config.toml
n_head = 2
n_kv_head = 1
d_mlp = 1024
vocab_size = 8192
parallel_block = false
beta1 = 0.9
doc_mask = true
dataset = "wikipedia_en"
Each number is 128 + 24 x the weight over its row's rms, rounded and kept within 0 to 255. Layers, rows and columns count from 0. The size above them is the row's rms in percent of the matrix's.

# layer 4 MLP down (transposed), 1024x256, rms 0.0207, rows 440-539, columns 96-127
size [100  91  97  90 101 106  86  94  90 104 107  90  94  93  91 102  93  96 101 100  95  99 118 102  99  96  91  95 104  94 115  99  90 105  91 107 105  95 101  94 114 117  96  97 104  86 110  90 104  98  99  93  89 109 104  98  88  87 110 113  48  97  93 108  98 103 102 104 115  98 101  92 102 100 104  90 106  92 110 105 100 109  94 109  91 101 104  94  93  90 101 104  96 102 100 103  96 113 104 103]
[[131 104 121  94 108 139 127 152 144  94 106 143 124 104 101 145 116 137 136 158 142 166 119 136 107 103 173 146 107 149 145 100]
 [120 129 143 124 106 157 156 116 130  94 109  74 162 147 159  84 128 121 123 147 140 152 137 103 139 139 147 117 154 111 136 112]
 [157 110 115 139 145 128 116 161 152 139 136 110  92  79 118 154 154 107 133 141 131 146 148 118 130 128 123 139 183 148 128 168]
 [154 131 121 153 112  69 115 139 127  99 103 160 141 134 101 139 138 172 193 149 162 124 135 111 109  88 100 146 106 142 131 126]
 [112  92 144 137 131 107 170 138 114 127 137  82 153 121 151 162 172 138 143 133 133  87 125  98 132 131  83 108 100 100 169 132]
 [171 162 143 142  78 154 146 152 146 136 152 170 106 104 144 102 114 143 119 131 104 118  46  94 122  91 175 120 106 133 128 142]
 [149 116 134 115 165 110 141 165 172 145 142 153 135  85  91 101 100 145 159 122 131 132 163 112 146 120 152 130 140 112 110 138]
 [ 70 106 104 105 111 132  83 113 132 136  97  93  97 141 104 110 146 117 126 114 113 123 108 125 131 101 123  71 116 123  93 100]
 [142 128 155 113 122 139 119 111 114 139 159 124 138 170 151 117 124 166 126 144 122 130 128 144 155  97 160 138 170 133 155 122]
 [108  96 147 129 122 139  91 126 167 131 127 111 105 154 135 128  93 102 109 115 138 137 122 119  97 140 168 148 139 123 119 133]
 [121 134  94 130 153 151 128 114  95 142 139 167  98 119 124 152 127 147 147 153 139 179 156 183 173 129 155 147 111 136 140  92]
 [ 85 147 119 139 159 106 102 139 128  89 129 127 163 170 134 117 127 164 103 104 125 107 152 141 143 124 122 138 118 106 119 126]
 [ 84 168 162 133 104 125 121 142 142 116 133 128 110 122 156 147 112 165 165 141 111 131  98 136 158 100 130 107 155  71 164 143]
 [132 141 127 132  94 160 140 152 163 108  86 103 144 112 142 142 121 103 159 135 153  82 136 144 137  56 127 130 139 126 117 144]
 [123 140 107 128 131 157 101 124 129 111 149 126 129  89 119 162 110  76  90 170 143 125 144 135 119  62 182  91 109 129 143 110]
 [119 123 129 160 129 107 145 141  94 158 117 153 189 203 127  90 114 145 122 108 108 124  97 129 119 129  95 127 174 136  94 105]
 [119 134 146 103 119 126 128 130 174 160  96 127 121 100 122 101 161 155 103 108 184 178 135 149 159 128 138 138 157 113 115 118]
 [120 148  96  69 132  69 143 164 131 110 142  98 125 140 125 141 109 165 136 104 111 139  85 135  83  95  66 146 116 137 136 131]
 [ 90 149 139 152 141  83 115 132 125  80 125  91 164 132 101  92 175 130 114 161 146  70 145  91 173 139 104 139 122 103 170 109]
 [155 112 164 131 105  97 130 133 112 174 121 126 119 181 124 140 136 182 154 106 102 160 146 119 136 134  97 121 115 106 161 121]
 [114  82 168  92 132 119 143 145  97  91 105 114 107 149 125  84  99 116  98 158 140 143 123 122 120  90 105 149  89 111 147 120]
 [128 125 114 131 121 134 116 140 125 169  95 123 148 120 101  93 162 122 103 117 157 139 105 165 130 161 150 123 124 138  78 105]
 [130 147 160 142 153 142 128 179 143 131 144  89 146 155 144 119 121 150 142 134 151  89  92 139 180 127 110 165 112 110 135 132]
 [143 125 116 173 160 126 131 111  86 128 116 170 141 128 101  70 158 140  84 168 115 120 106 137 114 122 123 163 152 126  82 144]
 [117 101 141 116 152 219 162  98 125 164 111 154 112 123 108  91 122  95 115 114 128  93  93 126 145 137 131 133 145 110 147 175]
 [142 158 134 147 153  86 102 134 115 103 146 183  87 143 128 146 131 127 172 113 112 196 163 121 116 146 104 117 100 104 103 130]
 [121 134 113 165 150 123  73  85 170 119  94 123 114 164  92 133 114 104 132 154 121 155 165 155 124 132 106 129 151 142 107 131]
 [150 137 171 138 172 101 166 180  89 123 139 140 116  88 158 138  99 153 169  91  83  85 125  98  98 128 136 110 118  94 129 104]
 [150 120 124 139 179 109 104  96 121 113 149 145 128 111 131 115 133 132 155 117 123 138 177 146 151  88 197 120 156 152 131 115]
 [164 117 122 131 163 137 121 133 112  98 129 131 185 119 142  72 127 112  99 143 113 117 114  97  97 147 147 128 120 123 164 148]
 [122 123 130 115 113 106 114 144  89 101 139 107 160 155 100 119 145 152 143 158 112 153 108  94 124 182  95 138 126 147 134 126]
 [ 98  99 109  99  91 147 110 107 144 127 114  93 118 105 135 133 117 105 106 109 143 106 153  94 121 148 150 127  87 120 119 120]
 [152 102 134 147 109 169 137 146  93 119 121 157 126  97 100 158 147 143 143 107  95  95 135 127 115 155  82 157 194 125 148 132]
 [ 81 122  85 112 149 144 133 115 142 158 142 153 127 143 109 145  79 102 139  93 171 144 140 142 131 124 115 141 131 154 155 123]
 [124 100 153 113 131 111 122 115 139 142 139 112  91 156 143 107 111  87 134 121 117 179 113 125 138 117 117 124 131 104 150 112]
 [149 168 143 155 141 159 103 141 149 142 156 156 119 102 102 108 106  80 162 121 162 126 125 147 174 132 205 136 145  76 161 159]
 [158 110  78 158 162 148 124 126 166 130 115 149 180 109 173 100 118 156 163  61 103  93  98 139 126 111 178 108 149 122 108 106]
 [128 133  99 117 123 136 100 157 134  95 169 153 152 136 103 117  92 114 139 136 119 124 144 157 159 117 150 144  81 135 140  88]
 [153 141 117 128 132 139 138  72 113 174 121 131 131  79 124 122 145 133 138 120 152 200 161 176 151 127 161 142 128 136 145 122]
 [130  87 167 123  94 117 172 153 140  93 133 159 132 157 150 117 150 109 133 113 151 122 107 117 131 103 179  74 102 125  72 124]
 [138 131 146  61 130 155 116 111 155 143 131 119 127 117  98 187 117 107 176 148 181 112  92 111 146 132 130 129 121 137 163 136]
 [125 147 135 184 135 128 121 132 114 149 119 191 131 141 128 119 121  83 127 118 125 137 114 154 108 104 171 127  91 161 148 129]
 [162 112 129 101 140 164 154 141 127 124 179 159 161 109 131 139 161 109 126  89 168 113 131 137 117  97 123 153 151 145 115 134]
 [141  97 123 131 127  93 126 160 113 121 129  96 109 134 139 124 110 149 135 137 142 166 111 144 136 166 114 116 158 110 154 124]
 [108 130 121 122 138 146 165 131 144 123  85  94 148 135 130  99 155 116 114 127 172 151 109 149 136 110 119 103 123 124 175 111]
 [ 96 115 161 116 141 102 111 112 154  82 144 114  78 174 147 155 114 174 116 134  99 175 150 117 131  97  98 108 128 137 115 144]
 [163 179 154 118 138 156 123 165 146 151 153 136 120 128 142 135 120  84 105 126 147 127 102 206 123 187 182 119 139 152 141  79]
 [156 100 128 133 139 138 136 183 118  81 135 137 118 135 138 165 128 117 172 100 121 120 152 118 108 146 121  94  78 127 154 164]
 [154 109 113 128 139 130 119 119 105 138  86 136 132 138 146 119 112 137 117 163 101 125 130 171 110 122 155 143 158 127 141 129]
 [110 133 112  93 136 134 135 110 128  97 111 108 136 103  88 128 135 116 133 141 151 174  89 153 145 110 132 132 116 150 165 116]
 [127 140 145 160 138 155 110 123 138 150 121 100  83  92 157 148 169 149 172 135 156  92 117 135 148 144 128 143 131 124 157 132]
 [124 137 123 140 133 138 143 101 161 168 119 169 102 145  97 150 143 100 142 105 113 150 145 109 159 141 118 112  92 139 120 165]
 [108 114 105 110 155 147 125 146 152 169 144 243 119 145 142 140  94 123 145 102 141 148 134 114 101 136 186 141 174 118 114 165]
 [112 130 125 110  98 121 139 134  82 101 125 127 133 137 148 135 169 147  78 140 122 113 181 127 158 133 102 173 103 121 151 141]
 [122  98 122 122 126 137 112 163 129 136 100 161 130 106 213 146 112 146 137 107  99  96 114  99 119 110 148 170 143 160 155 142]
 [ 97 131  88  99  84 125  95 162 101 134  68 125 137 119  90 103 118 139 122 111 168 126 157 126 119 110 138 125  91 143 135 136]
 [136 105 127 149 186  83 118 133 137 119 150 161 120 129 132 143 118 126 161 126 101  99 118 127 173 101 142 142 123 141 144 119]
 [134  95 101 115 143 112 104 177 117 123  92  95 134  97 126 111 121 109 144 158 176  78 140  90 122 127 121 143 151  98 129 106]
 [120 141 105 147 102 110 146 144 137  98 135 112 101 156 129 141 121 169 113 143 112 125 140 129 163 182 118 111  96  78 160 130]
 [115 138 149 148 123 160 171 127 120 110 110 101 103 113 126 139 153 132 165 101 124 101 131 116 122 151 137 106 160 102 127 139]
 [135 141 130 134 106 137 101 114 153 117 152 148 115 152 125 122 121 154 118 129 118 117 105  98 159  96  93 159 113  96 111 121]
 [190 135 129 113 118 174 155 147 173  77 122 183 131 156 128 139 118  94 115 116 144 132  96 129 141 151 114 145  80 113 104 181]
 [122 124 141 154 124  80 112  75 117  99 148 107 126 112 102 105 117 139 134 160 164 154 138  95 114 115 110 123 139 113 134 101]
 [174 153 179  82 170 138  99 125 167 128 157 117 136 154 102 123 162 107 144 134  83  98 139 146 167 131 107 148 169 143 147 150]
 [124 144 131 132 164 115 164 131 114 123  92 146 127 141 137 163 145  99 150 126 126 120 116 155 123 119 153 150 102 119 130  99]
 [124 147 138 129 103  96 135 122 106 134 108  80 136  89  88 130 146 161 157 128 117  74 123 146 123 149 109 126 132 126 130 112]
 [128  96 125 126  88  98  90 104 110 167 157  89 127 108 115 114 111 138 136  70 129 174 113 118 113  94 131  82 111 116 133 118]
 [129  94 112 107 125 156 108 126  97 173  96 119 136 153 116 137 155 139 112 117 154 115 132 100  87 124  88 102  66 152 150 124]
 [137 144 142 114 151 129 190 103 123 115  81 124 151 113 178 111 129 115 108 130 114 141 127  87  74 144 101 169 142 125 119 106]
 [141 136 126 128 111 124 118 173 151  88  98  92 130 156 105 102 109 123 121 145 129 124 132 117 165 113 107  98 135 136 117 117]
 [124  78 145 110 122 103 145 124  75 135 150 130 148 141 138 113 161 160 134 163 105 198 117 156 127 141  92 110 131 130 124 149]
 [108 112 107 132 117 124 101 121 114  90 142  65 101 125 181  96 114 139 129 106 156  86 143 133 138 125 116 130 146 109 109  57]
 [129 133 122 108  92 161  86 102  88 112 126 131 160 128 115  93 115 132 126 127 153 115 118 111 133  84 142 118 118 116  87 195]
 [108 129 122 113 142  94 135 152 135 147 128 101  87 149 136 176 110  85 133 164 177 144 125 163 107 154 149 127  91 112 155 105]
 [181 138 159  63  88 131 136 100 119 176  94 120  85 101 157 146 105  72 101 171 164 154 124 146 148 148 115 145 122 112 118 149]
 [131 113 105 144 121 149 169  86 157  80 101 239 145 130 103 130 108 130 139 116 105 149 115 120 146 103 121 116 112 154 152 103]
 [123 118  97  96 142 138 164 121  79 120 127 116 148 125 110  65  82 166 115  91 152 128 120 131  92 130 122 140 151 103 156 161]
 [139 109 153  96 112 182 118 110 137 151 154 169 142 123 116 128 140 121 145 112 125 136 109 133 143 116 145 134 172 112 139 145]
 [154 133 107 104  95 135  87 114 149 122 144 152  82 111 148 151 150 137 153 144 136 140 118 130 106 153 133 157 100 148 130 101]
 [153 180 113 111 101 135  77  81  96 140 117 150 137 136 125 160 142 132 111  92 138 113 120  77 137 130 155 124 144 164 153 138]
 [189  94 176 151 143 125 131 123 134 103 121 143 153 149 121 158 134 126 119 132 150 109 159 128 110 114 112 123 125  81 148 124]
 [103 139 120 110 129 101  95 113  93 150 147 128 122 145 161 111 146 128 135 135 116 107 106 168 160 127 108 116 138 167 123 103]
 [175 136  89 100 127 131 140 159 159 145 119 102  98 144 145 132 155 108 176  88 133  98 110 122 116 124 144 146 134 129 100 138]
 [150 166 115 113 150 159 116 110 106 134  78 113 151 170 116 152 103 127 129 139 143 121 133 101 129  66 102 109 141  74 139 121]
 [110 134 149 132 135 139 122 106 111 119  78 131 122 116 131 120 151 133  85 167 158  80 114 133 126 117  96 136 105  92 134 145]
 [106 125 116 136  86 117 124 108 103  86 107 129 167 176 143 107 113 120 129 160 129 125  88 140 108 130 160 143 121 117 116 101]
 [132 116 126 128 138 141 104 121 133 149 161 133 173 130 171  92 128 133 131 150 167 129 112 115 117  90 184 121  92 132 133 144]
 [114 146 179 140 118 151 144 167 133 143 126 119 146  98 133 152 112 105  97 138 108  98 123  61 136 117 128 124 141  98 104  98]
 [ 63 146  92 147 136 170 137 102 151 166 153  80 120 129  87  85 112 131 103 122 159 132 144 155 123  91 152 138 136 130 130 117]
 [164 190 157 143 108 133  77 125 152  82  97 113 123 118 127 123 106 125 106 128 145 100 127 119 103 135  92 109 119 125 136 136]
 [114 154 110 134 139 127 119 118 124 162 157 105 130 122 124 146 121 138 167  99 103 105 124 115 125 156 119 149 166 120 128 133]
 [165 177 136 174 128 156 147  97 116 135 140 145 124  60 100 152 144 115 128 128 122 144 172 138 139 150 125 147 134 188 152 140]
 [151 123 102  69 107 114 105 168 136 112  97 136 144 135 150  98 177 118 101 123 115 131 102 123 132 169 132 162 128 173 135  82]
 [131 112 142 155 136  91  88 113 122 136 151 157 101 164 162 141 114 150 126 137 137 137  95  81 126  67 153 117 119  92 131 123]
 [ 88 124 125 160 122 109  99 146 126  94 139  86 147 107 128 139 116 124 154  95 159 163 133  86 101 116 115 117 145 171 147 109]
 [155 145 133 188  93 167 101 110 127 161 132 127 101 143  82  90 137  78 149 105 136  90 143 149 165 119  97 141 127 119 112 134]
 [123 103 116 107  63 135 118 122 131 120 150  80 132 107 123 130 140 120  94 154 129  96 113 140 132 129 117 142 132 161 146 132]
 [158 123 132 176 155 139 117 102 136 131 177  92 108  98 158 142 129 167 125 131 133 140 116 148 105 110 150 135 130 160 129 131]
 [168 134 113 116 100 168 127 142 126 107 135 118 111 117 123 145 155 118 126 105 127  91 166 179  91 186 129 144 109 117 152 151]
 [155 137 119 121 135 139  82  97  65 114 133 217 126 109  85 181 168 128  98  90 111 160 149 162 136 148 127 147 135 104 122 129]]
# layer 4 MLP up, 1024x256, rms 0.025, rows 441-540, columns 96-127
size [ 94  99  90 102 101  83  88  95 103 103  80  95  95  84 102  77  92 101  98 103 116 114  98 104  96  86  90 103  89 116 107  89 109  89 103 108  95  88  89 118 112 100 100 105  94 110 101 102 101  92  98  95 103 105  94  92  84 103 119  41  97  96 104 101 116  97 107 110  92 102  94 107 103 108 100  99  88 115 104  99 113  94 111  87  95 104  93  87  91 101  99  94 100  97 102  97 113 105  97 107]
[[ 99  93 131 109 116  90 142 143 121 165 129 124 201 165 143 153  97 137 111 114 140 148 120 115 101 153 119  96 110 138 176 151]
 [125 113 187 141 128 114 101 109 159 109 119 113 133 159 148 146 110 150 137 127 111 155 150 120 153 113  98 130 135 112  81 153]
 [116 117 115 116 125 164 183 123 156 155 153 128 129 134 121 107 120  91 126 101 125 144 115 108 137 155 135  65 194 118 101 154]
 [111  97 117 111 132 154 129 129 163 102 136 122 142 159 142 146 118 110 157 172 118 132 155 130 176 126 124 137  89 147 117 101]
 [144  83 143 100 150 142 141  97 143 133 134 128 144 137 141 112 148 125 128 114 133 111 109 156 170 153 148  89 137 140 113 139]
 [ 86  80 147 155 131 121  87  93 160 152 151 128 109 114 124 135 114 163 123 152 120 122 141 134 134 116 122 137 170 147 145 140]
 [153 144 144 130 132 132 148 123 106 126 160 119 132 119 114 151 128 156  97 204  94 106 118 113 118  78 141  91  73 108 158 105]
 [124 144 112 187 126 104 132 128  77 144 124 134 123 106 148 141  95 109 119 127 135 127  80 110 105 149 127 132 106 147 105 125]
 [146 144 132  95 143 125  87 126 153 119 152 105 187 131 148 113 142  89 115 128 116 101 143 113 119  98  95  91  84  91 142 123]
 [133 132 127 126 144 131 132  73 116 144 145 122 175 118  95 131 120 136 104 146 125 114 168 136 131 130 127 158 177 154 132 125]
 [147 104 106 149 145 132 166  82 129 125 126 136 109 122 100 164  95 111 117 143 148 108 121 152 154 114 109 144 150 120 125  68]
 [130 112  96 126 142 121 114 123 160 128 134 134 152 126 174 127 112 120  80 117 177 116 120 123 144 122 102 160 112 134 136 115]
 [111 108 168 129  77  64 125 131 154 146 137 127 130 134 150 103 120 162 124 130 140 125 108 140  90 105 148 110 110 115 166  98]
 [ 59 124 138 143 117 129 162 124 151 168 130 111 150 129 150 110  77 165 118 125 117 119  89  75  98 149 133 188 160  89 121 140]
 [ 97 120 180 108 142 130  82  77 118 153 155 126 123 104 154  83 128 118 114 159 168 174 110 138 119 115 108  79 103 142 148  80]
 [137 145 134 134 152 134 134 145 132 122 179 101 166 161 117 143 159 141 140  99 147  87 161 126  68 116 136 140  89 110 159 100]
 [141 170 114 131 124 133 109 135 190 168 129 126 111 129 125 169  89 134 141  83 126 126 146 123 142 137 104 112 171  96 177  77]
 [158  73 131 151 112 127  83 164 149 121 123 115 105 107 147 149  93 123  89 155 130 142 101 138 125 136  93 164 171 144 124 118]
 [110 104 129 103  87  87 112 148 143 101  90 128  96 118 121 124 120 136 110 165 135 113 172 111 113 118  96 167 118 103 107 124]
 [101 168 116 116  89 176 147  68 121 149 139 119 151 140 125 157 184 114 146 146 124 118 118 156 123 156 156  91 112 119 129 114]
 [112 123 139 145 105 114 131  87 182 116 123 124 124 136 123 136  93 113 135  77 113 131  95 111 149  95 130  73 141 134 146 142]
 [124  91 124 135 134 122 113  94 187 184 145 135 125 185 170 123 101 148 114  96 149 101 113 108 156  89 121 123 107 134  98 133]
 [136  99 131 106 140 114 138 135 180 141 142 121 119 101 101  78 126 116 114 117 123 142 123 154  94 138 144 109  94 107 141  78]
 [163 127 134 147 144 102 111 132 139 121 149 123 166 173 202 127 155 107 124 131 138 149 140  98 118 155 120 115 140 100 113 130]
 [159 145 111  98 110 170 131 127 147 129 122 142 108 114 124 165 168 130 125 187 137  69 122 110  96  91 153 140 138 142 147 121]
 [125 130 185 118 123 125 171 151  93 128 115 101 133 147 154 100 153 148 132 159 108  98 124 122 130 133 146 125 109 120 130 132]
 [141 139  97 121 129 173  66  91 138 148 167 142 153 136 111 114 187 104 117 153 120 148 155 159 107 106 128 131 102 147 133 170]
 [156  96 153 119 111 129 139 141 145 150  82 119 136 151 115 142 154 114  83 160 150 145 109  80 158 161 124 142 113  83 115 150]
 [105 139 160 116 100 165 118 111 180 117  83 127 112 125 109  92 136 143 131 143 149 114 115 163 134  94 127 101 151 124 101 110]
 [131 143 114 153 137 130 105 112 175 160 156 108 106 136 152 103 101 123  90 110 149  95  86 138 136  84 160 153 127 155 120  87]
 [109 148 165 128 120  89 114  97 133 155 132 111 156 145 178 108 148 112  89 136 129 126 168 112 152  93 118 131 140  93 158 140]
 [108 127  83 141  66  67  93 113 155 100 122  91 145 183 118 158 125 122 147  88 155 136 126 127  89  83 133 116  97 144 114 107]
 [143 140 183 120 130 122 118 128 109  93 136 114  96 139 176 118 151 129 111 166 113 101 101  82  83 112 163 147 119 152  69  98]
 [111 128 153 135 113  72 171 106 102 160 130  94 161 168 170 113 114 160 136 174 105 144 141 131 126 129 135 127 158 115 126 106]
 [110 153 155 123 124 167 107 178 140 155  59 131 118 116 154 107 122 150 130 103 130 145 148 120 103 123 133 135 119 138 120 148]
 [101 137 164 111 131 160 151 125 162 101 131 136 118 130 126 147  94  92 111 173 119 135  90 101 148 137 143 128 184 138 154 140]
 [ 95 100 186 120 119  80 124  88 162 139  89 102 105 110 120 142 144 133 113 104 116 143 149  96 110 117 124 135 132 126 142 191]
 [159  80 136 155 114 157 126 166 148 124 179 132 174 168 120 159 129 114 133 138 131 109 127 172 125 155 142 131 107 158 129 132]
 [146 112  93 111 109 145 138 136 155 129 108 129 154 109  92  89 110  90 137 124 119  90  96 156 137 138 141 102 129 138  97 152]
 [160 140  91 150 151 117 119 129 123 190 159  96 145 140 113 125 141 147 111 112 150  96 144 100  93 110 138 170 111 107 135 137]
 [110 135 134  90 147 147 129 141 119 163 122  99 156 146 146 128 143 120 108  88 140 123 107  91 114 105 118 117 153 141 126 159]
 [184 146 137 127  67 133 135 105 141 151 131 136 102 129 147 117 116 122 134 139 162 175 143 123 151 103 126 162 121 100 120 108]
 [123 156 113 135 120 119  70 154 136 134 173 127 154 149 133 116 121 121  85 111 130 162 121 122 127 117 128 142 184 124 110 133]
 [187  96 104 103 141 156 129 105 115 119 137 122 118 129 133 133 116  76  77 144 130 139 143 207 142  77 123 123 126  89  72 101]
 [164 141 122 132 129 143 106 145 119 165 114 111 141 112 128  96 157  88 140 113 177 109 103 126 111 144 129 142 133  94 104 118]
 [123 133 127 125 110 127 118 147 118 140 125  94 105 142 112 110 118 135 138 112 111 134 109 137 121 143  78 136 109  84  98 144]
 [128 156 143 141  67 113 146  96 141 131 145 131 128 157 141  96 135 137 129 134 119 138 128 155 113  87 135 159 133 129  99 136]
 [157 125 128 111 143 148 159 144 123 114  96  77 161 105 140  93  99 118  72  97 129 113 137 108 172 131  82 170 161 152  65 167]
 [190 146 134 163 106 118 139 106 136 125 163 102 115  95  96 123 135 105 105 141 161 129 148 161 116  80 112 140 144 128 104 117]
 [188 121 159 153  78 182 133 131 100 128 124 106 155  97 109 143 129  98 116 118 124 127 113 137 153 133 116 133 147  89 148 162]
 [155 137 117 124 138 144 123 127 118  77 160 139 149 129 109 105  97 150 137 168  88 164 132 121 117 106 151 128 154  98 141 107]
 [160 105 117  66 159 118 132 122  90 137 141 151 128 181 116 141 140 154 104 196 131 160 189 122 144  79 155  93 121 118 168 147]
 [134 137 119 116 153  85 111 109  92 126 100 129 123 110 117 136 107 149 143 138 163 145 162 145 136 140  90 151  82 154 144 138]
 [111  85 171 168 110 150 110 119 114 116  94  78  84 127 101  81 150 118 120 160 158 115 144 107 104 101 140 127 170 121 134 127]
 [129 158 122  70 168 113 125 122 152 119 112  68 174 127 104 119 146 126  89 126 117 109 122 130 147 160 120 144 133 122 121 155]
 [ 98 107 149 112 139 124 129 123 104 202 123 139 114 160 148 147 172 134 105 172 174 133 108 117  88 130 133 146 129 157 123 135]
 [117 127 145 136 112 142  94 143 141 131 129 154 103 137 108 104 121 152 132 117  78 110 149 129 113  92  95 116 181  88 115 117]
 [172 137 134 155 132 167 145 134 159 148 105 109 124 106 123 129  94 134 110 110 107 130  98 144 108  96  96 158 155 109 129 117]
 [148 161 150 124 121 105 119 119 151 142 124  74 168 189 131 144 146 145  98 158 162 130 139 123 119 153 146 101 126  98 167 153]
 [139 162 103 140 127 127 101 135 121  95 123 133  98 113 147 152 155  79 113 122 102 159  86 156 140 130 128  68 120 130 133 119]
 [107 127 178 154 139 126 143 139  85 162 108 112 140 161 120 113 129 194 130 119 125 103 131 135 122 141 109 175 162 136 167 111]
 [111 127 120 149 104 104 109 126  89  94 133 117 134 170 130 137 144 155  90 131 100 142 156 135 113 108  67  98 133 140 157 158]
 [125 136 125 116 158 158 133 147 122 126 104  99 111 140  89  67 117 158 138  88 148 146 142 144 104 130 102 119 128 129 117 144]
 [149 153 129 153 111 115  87 154 185 147 117 146 108 111  98 141 117 115 135 119 127 128 177 129 121 112 152 145 141 139 112 127]
 [141 118 112 134 139 123 134 137 141 167  81 105 133 121 153  71 139 133 138 119 146 156 155 115 107 102 154 140 132 105 154 147]
 [115 144 169 140 109 127 170  66 118 161  89  93 131 144 175  95 151 154 134 126 122 134 123 157  88 132 168 181 132 107 126 111]
 [132 131 139  98 105  81 109 104 139 128 122 121 145 165  84 144 107  99 107  78 141 125 154 132 104 145 150 130 117 136 122 108]
 [105 120 101 141 117 120 105 152 127  71 153  97  99 157 140 160  85  93 126 121 153 124 144 156 157 155 159 105 195 138  99 160]
 [ 99 136 176 169 117  72 103 131 165 134 163 106 103 129 137 112 161 122 129 125 150 114 103 144 116 116 133 155 147 119 133 121]
 [102 113 159 116 137 113 104 133 114 141 126 130 134 151 164 107 111 112 136 130 157  93 169 122 117 132 113  91 159 150 102 142]
 [188 110 121 122 129 111  90 131 148 141 108 139 152 112 129 100 103 211 132 156 127 142 152 112  97 104 159 119 132 150 132 127]
 [165 121 115 126 113  71 130 122 105 102  89 101 117 130 122  90 130 107  95 175 128 103  93 136 127 106 136 168 122 156 117 112]
 [157 136 116 144 167 103 101 114 126 168 126 129 144 134 109 111 152  99 132 132 123 142 172 107 120 134 137 143 125 143 129  90]
 [104  60 125 119 152 144 129 106 142 134 131 116 164 167 146 145 165 100 135 131 172 141 168 114 102 115 114 134 117 132 142 123]
 [129  91 129 140 112 134  85 127 113 209 160 125 109 161 147 116 119 149 125 123 144 159 136 145 121 126 136 120 110  95 106 164]
 [129 130  81 114 100 157 144 116 103 122 119 103 138 148 171 127 104 119 127 145  63 143 152 102  93 111 130 120 107 115 134 150]
 [124 133 144 141 138 155  66 114 103 159 131 131 131 167  88 149 137  86 114 157 134 137 133 128 137 123 119  94 123  82 133 126]
 [168  86 175  89 140 141  96 148 141 161 145 115 134 124 182 114 127 149 108 126 177 126 143 173  92 131 133 112 153 122 112 129]
 [110  84 111 177 135 145 155 170 148 100 142 135 121 165 190 150 118 149  97 162 128 132 161 159 105 139 113 115 153  81  98 136]
 [116 163 104 134 127 135 118 117 138 146 152 106 150 149 147 143 136  98  84 135 153 159  82 142 133 120 135 160 126 124 128 115]
 [108 133 111 137 131 101 136 124 123 106 136 104 122 166 141 130 142 157 127 122 106 146  96 115 158 116 105 177 135 162 114 152]
 [126 129 148 138  91  79 105 112 121 137 116 112  84 140 116 118 148 132 138 162 129 131 134 106 111  66 132 190 138 124 133 151]
 [156 102 105 111 152 169 101 119 160 124 144 140 114 134 117 120 161 144 130 115 125 100 155 118 155 126  77 143 131 157 121 139]
 [169 128 154 123 154  89 126 205 112 111 156 109 132 188 120 148 154 131 112  93 143 174 135  99  81 152 109 121  86 170 154 146]
 [133 136 161 114  86 112 151 153 105 181 135 146 116 122 120  61 151 132 137 125 132 157 126 128 147  83 140 150 129 131 123 143]
 [131 115  88 100 103 155 131 140 166 114  76  95 106 119 141 121 165 113  83 145 142  89 162 136 109 129  98 105 140  99 105 108]
 [146 152  83  95 128 107  67 169  98 126 152 112 139 168 103 119 130 135  81  78 151 114 186 160 138  96 111 141 116 130 161 165]
 [157 136 158 131 148 162 152 109 118 125 115 130  94 189 131 126 164 139 132 102 100 126 159 101 128 140  93 107 131 120 106 105]
 [123 123 174 148 107  76 132 106 181 155 119 136  97 156 168 141 120 148 141 127 128 147 154 147 162 137 132 135 130 146 134 109]
 [178 130 128  70 132 142 116 169 135 135 101 133 145 150 129 109 144  65 140 117 106 124 150 140 110 100 133 115 104 134 124 161]
 [156  85 135 107 122 134 174 110 109 156 110 137 151 146 145 134 128 102 121 151 149 132 162 135 142 122 136 126 148 122 144 126]
 [144 144 188 164 112 127 111 126 134 118 126 122 138 119 116 155  98 125  96 112 130 112  98 146 150 131 173 113 114 105  85 145]
 [142 154 108 116 146 125 109 144  91 148 132  81 150 128 117 182 144 138 103 117 160 149  91 126 126 108 128 144 137 126 111 169]
 [174 135 111 128 143 155 132 136 106 148 113 121  96 128 134 181 138 122 116 167 125  99 144 131 128  94 140 175 112 136 122 141]
 [151 157 117 168 135 180 113 132 188 101  93 131 156 120 107 150 159 106  89 159 127 146 103 137 127 146 137 148 125  94  90 137]
 [124 175 111 142 106 137  93  93 112 123 130 113 158 128 124 108 139  94  98 109 167 100 167 138 127  98 103 128 135 124 132 136]
 [128 137 126 125 118 153  84 103 147  96 163 125 111 166 107 149 132 104 151 144  97 134 144 107 119 148 130 133 180  96 103 149]
 [169 118 150 157 105 144 146 136 108 110 126 127 126 127 128  98 142  95 124 126  98 172 129 133 129 113 129 135 139 154 107 114]
 [112 160 146 126 126 170 171 127 153 103 118 118 161 148 117 109  97 101 126 127 102  81 138 147 136 109 109 149 142 121 128 146]
 [164 129 143 107 111 158 130 107 146 128 149 109  83 142 141  86  80 129 128 123  84 126 129 105 163 153 137 143 109 145 128  67]]